Weights of a small GPT-style language model, trained from scratch on English Wikipedia.
Size: 8 layers, width 192, 9.88M parameters.
Architecture: RMSNorm after each block, rotary positions, local attention windows, paired heads, hashed n-gram embeddings, an embedding shortcut, skips across layers, capped logits.
Training: a variant of Adam for these matrices, 108M tokens, 8848 steps.
Each number is 128 + 32 x the weight over its row's rms, rounded and kept within 0 to 255. Layers, rows and columns count from 0. Numbers have three digits each. The size before them is the row's rms in percent of the matrix's.

# k: layer 2 attention key, 128x192, rms 0.0636, rows 109-127, columns 160-191
# q: layer 2 attention query, 128x192, rms 0.0653, rows 110-127, columns 160-191
# v: layer 2 attention value, 128x192, rms 0.0688, rows 96-113, columns 160-191
# o: layer 2 attention output (transposed), 128x192, rms 0.0602, rows 96-113, columns 160-191
k109 095:155162157122096130107139120128052113195110106115128125092138125142138088134051140131081087110147
q110 115:167098103159096079197134137148128141129115097151161123131154103137142092099134136142093100062083
k110 100:111102106126180105092176143150109153114122123142131127107170131053106135136138126160125147139099
q111 114:168141085142099104157134076138143151101094117137144121132112092156172142112129191120090107091092
k111 111:102132164089135097140135143081144120157176098122118149118138134098092173183090111115137141130126
q112 093:112100120124114100152116174113125073108145130109128146150129110113117116118093083143202133153181
k112 098:149165108135086185084099111123075187119127141150168120134089119096071092112142080150101097128107
q113 099:072170114115124125112129177147116109154205122124120139158155173070162127132096138122156172094168
k113 099:113105162083097155138100141108065147135135109181099172108124111183119108072136132168138134200151
q114 108:148164213093182102116147129128143185099115153158216072117071164135104140120175109112136121138092
k114 096:168130087180122099185075114149127115209156112069151116098195155134119093140113149113109119057104
q115 090:149080098124142123172104102154185114098109062130139127119120166150148138132183193121132121105115
k115 089:134161148060159123036130103092125169096107164150089119126116143138104094124114107117136124148047
q116 109:084143149165113126178108151085175052113129138088098126095135171110113109112131151083194177133110
k116 100:164158144133115133148072114155069136154158141122143114102153128150146127138122050106126111145162
q117 094:129089085109154144134079100102107142082111090101129080175126124095116147156135075182111151117154
k117 086:163132125118076143104098116109151162059107153192100131167097119090096100091140060153162111166130
q118 103:077110122122094159104147148103096102200166092089091164179146073086142147134092098138132135139193
k118 127:140161141064127160108140168142086162144165076178106084157159121137148125136082093142118147142160
q119 121:191123128147171114144150093161149145134115143172165070083122117163135144146171091178106129134058
k119 123:177130130198098053081128101183154117170128191090161148092132132093061131156154158081163107089143
q120 101:160085110129136157168153137130187174112106075140163107144088119156138094102153173106127100113137
k120 094:115149103112155110121141120125150125165161113112138048152134228056078113120136125108184110078056
q121 106:155153165115139105178132195115117148097113109215161092108185231130083116126157137109118111136154
k121 120:118121113130158098099134102149167114095160190094124153111160155104149113063187133092145142106116
q122 110:050144103120087161105151176117106063174180129108118159124134145076110118169080050103180131109139
k122 109:112066131109112106144126153185077168137150086144121165128165081163139066101123139175141105172136
q123 111:124119080121091150108135102171143145153122082151100123143154095175165111154139157088128088070117
k123 094:108123105100180115149150163083130169109139134209145143136137137149140133099061147176147167175177
q124 102:095113142144129108153083150120196167118119152106141094082145153126072098125147110070201149145088
k124 096:138158144185123131182095117183106097171173177144136125121145135116109081132163060109124090154167
q125 108:186156138077177118143135111148126166138099144124163076073113116122146140146163139180124094120036
k125 098:181124123188109076116090123158154109183102149074186124133179147139082136128140145102126112051124
q126 109:113090165189131099136135113122089074120150117149096116171142159125143125111115149128132181143157
k126 121:104153176147104142079112117132155132095113198129107110137054129142079165134159106098150118198144
q127 100:116116144140051141084141163124093116193139133125117164139126138067116138141110093113128139094114
k127 090:111088146155127166129144100130114129126120072158130131113185054178157119119076139156067127122178
v96 089:157128114158112167141117179120075177127117130138132153131183161123118096127114091098136179145116
o96 103:153130142129125147100098081130120180105078114119155130172178096109088139084091133142108114153188
v97 100:163113125156094154131163093139075118107098118109105130142106096126133119051111067113176084151154
o97 106:106117097152197152088177109184098132120124120118132111145116112129100141088135080144119109158145
v98 096:157062101166091094152149153130147096126108151193134199170138157139125126121113107077189102174145
o98 104:160095115145067060144172148097159104147123128167138188137123127149208131137132124110130130157114
v99 101:165090115176130077133170170176083118080082149131158100195084165073121169131130157111188138082120
o99 101:126130099131151119140136111167111090114148165150110156124102137101170174141115162099123108136145
v100 087:048148118158167059162173140125159088076122159159174165162100133134137142059153090120177172108133
o100 094:094144104124122138158166125099076122124097145127192134146122077136215112127148122156141132147142
v101 089:128161147143157165154103194115093162208105129104108197138145165129126063135101110045115107158104
o101 100:138136132190088168179094116082129141178104147140119128128153115119199120113128097141082145136153
v102 086:155126087110168125156139151181089118147129101150114086114153159137124088137170146058168084151132
o102 097:120120147136126123077108148154113077123131123136127109147141109115182117168140151105113131083131
v103 094:124119117080120156095128088150151192128163125083092114116125130088148071170133160113124099098119
o103 110:117094099142117134130162205125124123119135160125089115145162139139105153158122091109087096142138
v104 103:124084106074179149126125146091139174132113149140146061076098130095119108141132179106130098141120
o104 106:166085152110193125123130148128102156120099108115136100121111130124041164179068129126075111174115
v105 106:105219124138162073100144109139185096086068136104118125142127101115115148069151110133149132119096
o105 099:080193117154137100150104119103124092099112112111069106134165174099079129073168146161156135128121
v106 100:093122109152092146141125160141146058089184143176152174169153163119108146086097180101162123140154
o106 103:134160075164128124119143167133160153110158133092160144154107113119140167079079122132137099145147
v107 101:124104139167129078141135239141118140114124132169153111145122172108100131121123159094142107144112
o107 107:132155136150139109101168141123156173083115122180124207146125142118178163099113175085130115129095
v108 105:077151137150129049116111217148051077115157136105151163112128141118120188085137167102154128155121
o108 105:109126140125083069053128114131070112149078137121133166112099105167119129153147143118121181151116
v109 096:190045135120096229127096109108068114139102130143151112124133115162136135172128129114055129112160
o109 089:199037176165160105110124116077073104159150088120139112133112145151193127134095164103105079146141
v110 110:186120091098163178168104092113130177175104116212108089140092136193149122122102130094110074097126
o110 113:195078124198166148206126099060167139148121190169112118214093186164116131098138156090084139098112
v111 091:131135137100148165169188103096201137099074100207084115101086113119115097072094148057088108093156
o111 103:152110153153169181135184182114129128156120090104136152121092143120146101100163143095107131146148
v112 114:176117131169095104118129128135117175143100177122174166145131133171130199124124082131068160091121
o112 099:084173156193148127156143072099127166171143168131197194170131121119148132132101153128145151113131
v113 097:088188170163147032150123142182138066084151159084149144159101180097099168075136167106149122131112
o113 090:133188176122119157120180173155132137094120179110133175136125134168161137104145175149178159130137